Part of a small language model's weights.
Size: 13 layers, width 448, MLP 1792 tanh GELU, vocabulary 2486, 29.8M parameters.
Architecture: LayerNorm before each block, learned positions, biases.
Training: a variant of Muon for these matrices, 547M tokens, 8341 steps.
Each number is 128 + 24 x the weight over its row's rms, rounded and kept within 0 to 255. Layers, rows and columns count from 0. Numbers have three digits each. The size before them is the row's rms in percent of the matrix's.

# layer 7 attention key, 320x448, rms 0.129, rows 298-319, columns 112-223
091:128101140153122171098152189129147130112149130137150152093119168136098151138084119099123147174094168143115112176110129150105091125122128092108111131157108074129104160137159128133106147162135096128098125105153136115109172167095154120112145131097145156162153131161113125152117102100115101161093105142118152137080128120088159127146126121131
097:147139139101136125117122101151116095095180137118152156182126108155178159152097153124147118104144185146156148155140126140151095150106129129109142138115091162146124143122127114152069096180138159131116076131084110128157120112110134165113099102168104134113136140117117146148153134128192131148138124106148117133130138111109148152161106114142
097:172097139134131157117113141122116126131122121082133168142112118102125104100120128109116125151144114121101120133117121095131138121146084133124153129106131138138126122149151130121158162131072131144112136126156127110151173107140160103098158124093157143114104078122079081197151174141114128098132123182097146119187153112171130120126150134119
095:115171113111163131097130142102158169118125123128166123102133133164118162108173099113134124164160136106109099171156078149101133126128107155136131122142133130145113143147127122130147098107150097112165110159136154130105129147118123156120111141110115159117125072151156160136149176130104172124099108114117116103173105126136153141122159078090
094:130125175154150067094134136103148125137107139127081134081123096146127165145109125146120120157108145133156152126128154118140136170142099133151082119112156103152166156149134130112133138090120106113122162133116134160159120103166140154135156139107079092111112112091084130148131097100107136104123131129150104113144126202099146155164166160131
087:158133132125094173127113153127141121147136173157182174122111151155105127108098156127072123121136143134112114139100117138167141100130140113129105155134155158145089124095111116138138156171118110096118125130134092091108157156118167140107153151103113153134115138137189138132119072116127143123121106068108118134125113141103115136157113143179
090:156141140143176136112140114129162130117116132124131137149149151082119126133157135143063156108162128166090143145152151120129152134143091113093148151157134169129119109140116144134121098139137130101116105088116091135138177145150150155133111139115119165148123137126101155113145096127144148164152092136096104123138129110062195132140117088128
095:142142116146156131121093109108099148160128116144123135153128149106162064153100097113110122113150132133109097106071142158139093062109097086140104124134054113130132148122119142115177124126109144144128119158118150158126118139140159129091119118152125116142108100141155146162109117141186122148103138150149163100135123141132116151074115140112
085:134121117163147142120152081109146130127149157126116133118095112131108128153093142118084082146191125127086133132134136099136182103132169141136083123129109140085087158162113077117116122118091129149128112097093124101130154137164138156126147098120151139102123155120141119132102135158107102086147173132100116114121127106120109095098123104112
099:085149126146111161156101148113136164133126122137168107117148118146090134154123136081095127150169138149106158163140128145133129115068136169170138141113094133106095152119105145142116138132165130149139121151105121165098103149115130128105129146127151150126183124139125123141124127158157132130081111132094122104163146090111147063116122088113
094:148149157162150135140082092126130111184105146156127134177155163116099066085117122145117141126121106161119171122102151094168165142120142091097106139112146102135072092120138123129163105113121110164134143128153110109128122116133073147156117083095154166123058127097163175118146109103139104133132085130153140147107110115175164134182129124138
096:125116135131114147163124116130130103145148133130109092099160157116095114099146116136115118119128142100124118121145095145128095109134069073115133124139158120122120150084116160127088106149104108135120175136143171074156125150111164128176171132164152132142162108129119144144182134106156134142126117103168158132135137162117149131124084128127
090:173133173095132102131165112151125107113109177130191089129105096129169135115117094098145131141125119134118141112099094118130142142139171123131106122130141141145141135108169079122125119122129129135097109118092144131128089117098125145138109142079177166147126144159147146081115147093135091170147140101158157115168124144106184118169143111157
088:148104137116127143130148108103176114110098143099141152100124127140102132137117174073135123121083131116089163195141088125097145161167132172114148110150113161109150115152161108131132152121138119085114117135101142105153130122164152113117102119162128118120116143151135114176122154123127140163186155130106100116182119100167122115136105129121
092:125130104071143149143157142092136146119129161184096089081096085093171116126128106120131082123106104148108112179151096109139119093143153106126124081120159111133148179120128156120156123099097148167163134096155173135092131159106107161115150121143135157155154086152141155105126108142133154147124098086158157064145087148132067150126144141144
088:140147121153107099132097145105105142150141159103080135145118097143124078111115106145119157115171142117134141095113152135148148122084139113108119115135132157131097102134100106176113151097160104110118137164154110124094101144139134149101113151091098117117115101144093104185147110088124117098087165178087098165118124152144137129104127138112
093:102112131148138118155147144135148139128129153134108120092138149154130154141126127104146188153131075142144121146112088125148114126143137150055130127098120103128126136088108164116144150115176123124125069142127117136105146161094125096148085127143116164148177138152165112133144095104122163113130100133137130149148142093140104126108139120163
097:139117094155120084062135127145137124125114149123120110180123127086114167140139085105141100147148088124140104177104088096110140128121117119122172131155118159176142139089133172145122156107122094147131093121146137100128162112116102135175183163120080134121165098101091151119137147120141103171161140138151148169107100094147117112092120142128
099:166146145120150145124133153121107124147160110151146126131148115135112120107107139161114120142112163124131153150118111096105151114130177112108120115113126099140133142097145108141126084170133112121108122122146129114149123176138089141147167104153123153119126083125094132157149111136192120137159138163094146147163118135167158156086120143144
097:128114173120143142140135147119117156143155128155115147198121105088143117108129145125152090134123135177159156136114132130117149144139131126144108131156117166124144127087112098143123114135144113099129109105146154131120067129156135143079142101119126122164132136106036113159173125135101160116130148129067152138127156126120152142076139140106
096:130111145135186102122077140109131114139106136158141145120152140077145145144144147120149130092123094093127139099123131119099178122132148146125123128138132134155177083179102128096156078162140137138112121141138101158121087101137105103158110144079144105141141125088124170105089121133138139117146106148092092165123135144136128134128143175164
099:098105142128137129109129155102094108172142118148118142149146127157112132130084091148120134143125145167101124116138186125132191165120176107097119167126153165150106135142097128155149124114080124143125124111131136134123105157152101122157186146153138166140165119129131128144192127091151100129160134147136136157098092181147135128127099141119
# layer 7 attention query, 320x448, rms 0.128, rows 299-319, columns 112-223
094:145118096136142143126113144157098136152166126106159120154108089144128121123114130163120165112125131095144098111167130155098120087141134111139127130125160166136138140173144098143181137097127108111108120131155158142122148121113140112181131167123175152147140136098103108147135126117160126155097120104082128128162139161137158162164133134113
095:107128137115144112108105149175115098158114140138126141138130143180139088123130144147114077128118116129117123090155128164093123154178083093170124141148109130117124131127108119167110149132158147128133110117179095135125137122125144117128139114088096119166112115135097135128119130150131141121161130117157146156107129147096127164167136132136
092:149143185152153166142143106086150105133131133151120132117158074145128142115081142129113117127101110129104162130113128105161133124126092142182129128132129142133112137135070118092146133124116132083125151112130139134136086162144146136110116111131087112163111105145160154122132152130126128136085125151173124113152116097153136139092115143102
095:081128104147121089130152101173135137109120160103128125097160157150131133116114145135125157136109088139117140124127101129157124138100181121122130130153138116149145120151111159132104137147139115110111132163137113118147092168152075121129158117190129093148098099094108145124098172128121076151161100136121075134083116144161157158106146096131
088:155170105123144127111140127111131136091144139146094125146122128156127130122099155134127106156151086141103128164120137144114159146131085086148071126091177158127089139126131099150137145163105088146109123144140109107121126088145124132152113157119139125141162115104140146107125166118148106108115125096102160138137137097098137143148120134099
094:123128102156109186124164144109147101134135098142132181154124096085128146145133152151084131115148138108120137137180117121132144096106081162150135171072110137076087116145104136124167096151134124097078138102102094112123131133173110154132117155140129118111094114114148156101132097115205135109118139135121113148153137132135103124121137145146
092:070113151134139141121095169113072074099120127148110130126151097110148132151129101122074105130138148147148111124141172094123140096121139100147147141145120150141113161146161119104115145154138138135119133120092140156130159143132180119111104128165123134109136119130124115131134108112123123122109152148180148114118139143164130112154158162130
097:133150160130157141136125151120120127134133128114110121133120140149113109074102122159116147153106118131092136129119076129106161126113087105167102116111110123098143113170106128146088139118164119139106135114172120130131160140137108122094138121097151089109100120128103138133113117149083133118109156135117148128106102129169151099191130132110
094:133157156130136150133119147111147109111174103194106136124141148141132110120151091091130078146124164133129124192157133142068133139105119109137116117117166123144120122119149129123138132161145144096210122147146110160055117098147113086103169093101118177114111125157142081130155121118126087114129122101127186144135094119132135098138160102108
093:148120135136140114116133141119105148122102115139076150146143174127098124096147129114151067121183140110108125132131150146134145083132098139124113124106152123121107132179148112128141126150093154114122114123089135100106127122137120149130130120112142122126064131116105128134081137159132163111121171086108119150140148069131148120112098142153
092:122149064125156161101106154134145157116129147095153133078146128084105149115116184149130128145161099088119110153132131128151125133105112126104170127100141132122143104111118106121130122143128127147105112122138146151142144174124130102147134121124127134141126082149103118124115104138150127122175082118145137161134097127120091151091116115130
089:136121098154119137140129069108154139152128139115122087106131121136076115124099143126182154123161135106097084100116147126130160115123113130123098103130117093117151094085162149131154141166127117118059116112120149122101141103116142091148115117096152103143114112135160128105114146139101106145153109124070142111135121116111125077127088116140
087:137106128105122111150133138112114101132121136162085171173155155153112111176116117122143133154099125087107101141123101131105125121171112121151147097107103132130132099124118120130148144124179152102159114144122107098162057113098147136180109105086140135146127110154175096158136108106132139097163162131180120138101120123137129108118131077132
089:128140117129154153139144101107149142101164136131105133147135130133145179090134130144112140086130110139117073103129133116168111110152149135128113081158152107133111091123131161106146166136103140153095128099130122116145163105152167123091103118099114115136154145117144129093142108151091111137122110126181096120160119135122113152115127134146
086:133140122104108136122090116083079127123156130147104124115133176143110073160170136146138200194100101139118143150129145111096115093112157129102053150115106104140137140143124145143179124167127134111119135137151108094143135123145121099094116122153129114116148154106155098143122129157126127142096128136093124166077121093181115104127154109130
097:090132141167081093150101161155133163154142155132139135109126140141152091129115127109140139160132157108087161162147127128154086128140125141112111130099140130115123076132125138110158150167096133103154092112145167162129100137107172122125164153112097119159153105129129162106141101148119111166134139161121108150142126147118110091120113174149
102:119112123117137111114101148165160117103126140125169124178117077102165127153136153087139114156154150097098132102093129142175151173160157133119132143119124117144130149102123103161111124151131138151138159141201139100142140120119104090097125100105096124133067106087094123133084128166144155120125109101204133149106171123135132125132135154133
092:093099144125155109106121156155113115142119122145123156135150103066112159135122120127116157122107124107141117151144130132107106096115089122169117092116099097139180153171133125117115114092161166115123108125106141148127141123150152124151128117078129101103133128096113115134119143161123142109113137118073128139115133137124183154117137112091
093:156129143111162134136133106164130113107110145127131137130126058113130117105135130156130162144081155148131125149125167125117105117126137153116102158117144126174185155124171140139108093117117102135141119134142166092111083098132134103117175105123148128113127126127125125126120112125089135131133156162102149123118127103156176078120131128125
097:159142140101152088156124130143128126076081134102138096098183122114156123127133132145085144116110171140153111126140088072121148086146136109128098125115137144129138129127168115142135104164125143193136144141153120137126122086136127151099155147126082127136146155150123137096124099093158150181123156162133154159144123122131115116116146124146
095:097100155116161128140097079136111161121109138172111147125115133128146139147120143100118070118157142111135120119163085121157136153127154109157136120133073122087147101151127103147078126136150155153142106129095160101109090118146122106137161110101119119150150128134111118173109106135119133131111149108109111128134121138124128091149135129087
# layer 7 attention value, 320x448, rms 0.157, rows 256-263, columns 112-223
099:141120075116122133130065122167088126109136128156111145158104144109125136139097116116111123115156132112190140113127132140078152117158117133127116102132082167115144135142146125110131127115117148107130117164125190122116120147135125080090122094152136081094145112146119103108110102126163112166139114132084111129140102168133135143138165164084
100:120098126120185140086123105122111088121157164168133180131117096160149099123119146107098149117123143160134126123142143130098147127151082111118103118133167154151110135119128109158154175064120133143145103133133121158153121150163147164108172105151163152143117101146117150132161134130101156141136125120134130103162154167160093127143121105092
096:086117142150086116142105122075132105163159098083108113152115139092143101087122120171104129159129136147120120141091104115168114119119135138136113108111155165146121123119119122092073122162150176154126140129124126117126094125118106107085123138123075114131159081140097112153111152153140131181076097089125110132129107141144076150101091107124
099:128142150088132128137159075121109116158131136173128113123073077111118126123129100143139090095132092135103127133124116133147130123126127075150147162100132079091103141121162111161127119130117145160106134140121103115131145147088109131130131112134144136060132135127101095134123136142148106125117127100128148112139153086104119104115125084109
096:143153117148164118127146158139183138168156190125112113096130125099148174141127131112140136152125095111101124116109104205100134132121127112187193135100118163117108134090125130132098135099092143125123111128139143114117143122145135112162112120103162140175111133106157084130092114113159130144164126095120083114169110096106140128118138113120
098:150177072140128089139137130148137160113137156127151106142128123166127106165119104140155110137143107075128160134108153134129156137151113119138154114142122170086137111163137142153087126138141155145118120118148179123093112180149107134079142164154150157132130136148128126143133112134113107109158134145139157110163155117180126131138130111117
104:144104151126172147129138088109122109139157097095103170124143136103102138128109145124142167127155078143115145099120134142157114142164108126095110174139138103142150134113136160148109065153165118087078125139103091104099131091118124154140115119100108113136100180132124123132152178134092080109143127150127133119116105141159175087107081128133
100:180107070155169132154118137117134132081100136120202143140128103151116118124119131144161094134103144163126137130093105116110110104127129069108103122134095080094130107144104128128112157115161134116168152079125142114126127109153145120114151145110125139096106097152129156117158136139061136126120121091088153183103112118155124095146112082125
# layer 7 attention output (transposed), 320x448, rms 0.161, rows 256-262, columns 112-223
098:130150160132163116162176102116116155101131117129099118137115126119130146144131127108141116113115111109106136117155104137165128153096148134107114166137149113137110123115103124180170100140138135154109136127089065107126129109103140166146151179084136158159159178120114117131128148104097113143105113169127124132115168098114131135098130111123
100:140158105153098113147125157118150162104121123114114085153140113060136144134157104119138164110109121106122139078112115121116170128090141127119129111122097087092174135124149144114121104156164113113142164138091118163095147093100127085168076124103100133114107144102120099107124141122143137098110138120157123127136075111137127089128153102164
090:123120118123158115105167111191104175116151111154166160120133120129126127168119123094130142100129125107097097097161164099090150129131120107110134158116107137103129122181167123136133120080070119115139119122153141144142130142114156164114123137114192181137115148061103106101110099129097111112141170137125133125125158132145129123135151136113
095:134086107125100094131174130149181135108144116138129109100173172182144098143129156105095121150144126107146128176132135119103118162135162112123093075140130169130133121101084158131125128135127114114129121103119136119127118122132103156150093115139128180162137104144144128155170093137143091154104124124172120156142112104137121147157152180165
093:139142116113116137152130125122090139099132111132157135138118081165110112114118126129117154138070167119164161137118156096089103162128107135096024128117103141155162112136119128167155092142154164129140113135146140130132100174138123134105110114117082165116150119166132162113173118112127122119079157146133136133095128131136121115119106133148
095:161125149124131176142130109109091102137133099167122132114094155100145150140132138120124122110119165167155170130151062151093137151100129125108126147099105113178103118117151124116173139110155120139164099149121115137167119133097115171119140126075112135144133107125147146127099144107076136095093144051132109143131149148093149135144123182117
095:120111132126068123153075163146115126140112126174156137186125119097105151155127115128112164132161140140147121128141132094124128138111149137132130104120135119089116123142119112110109136104119131157141130093145165125140132170098149098151111137185155129140155089156122160153127082120171159144138119126122102142113154111128103124182161127151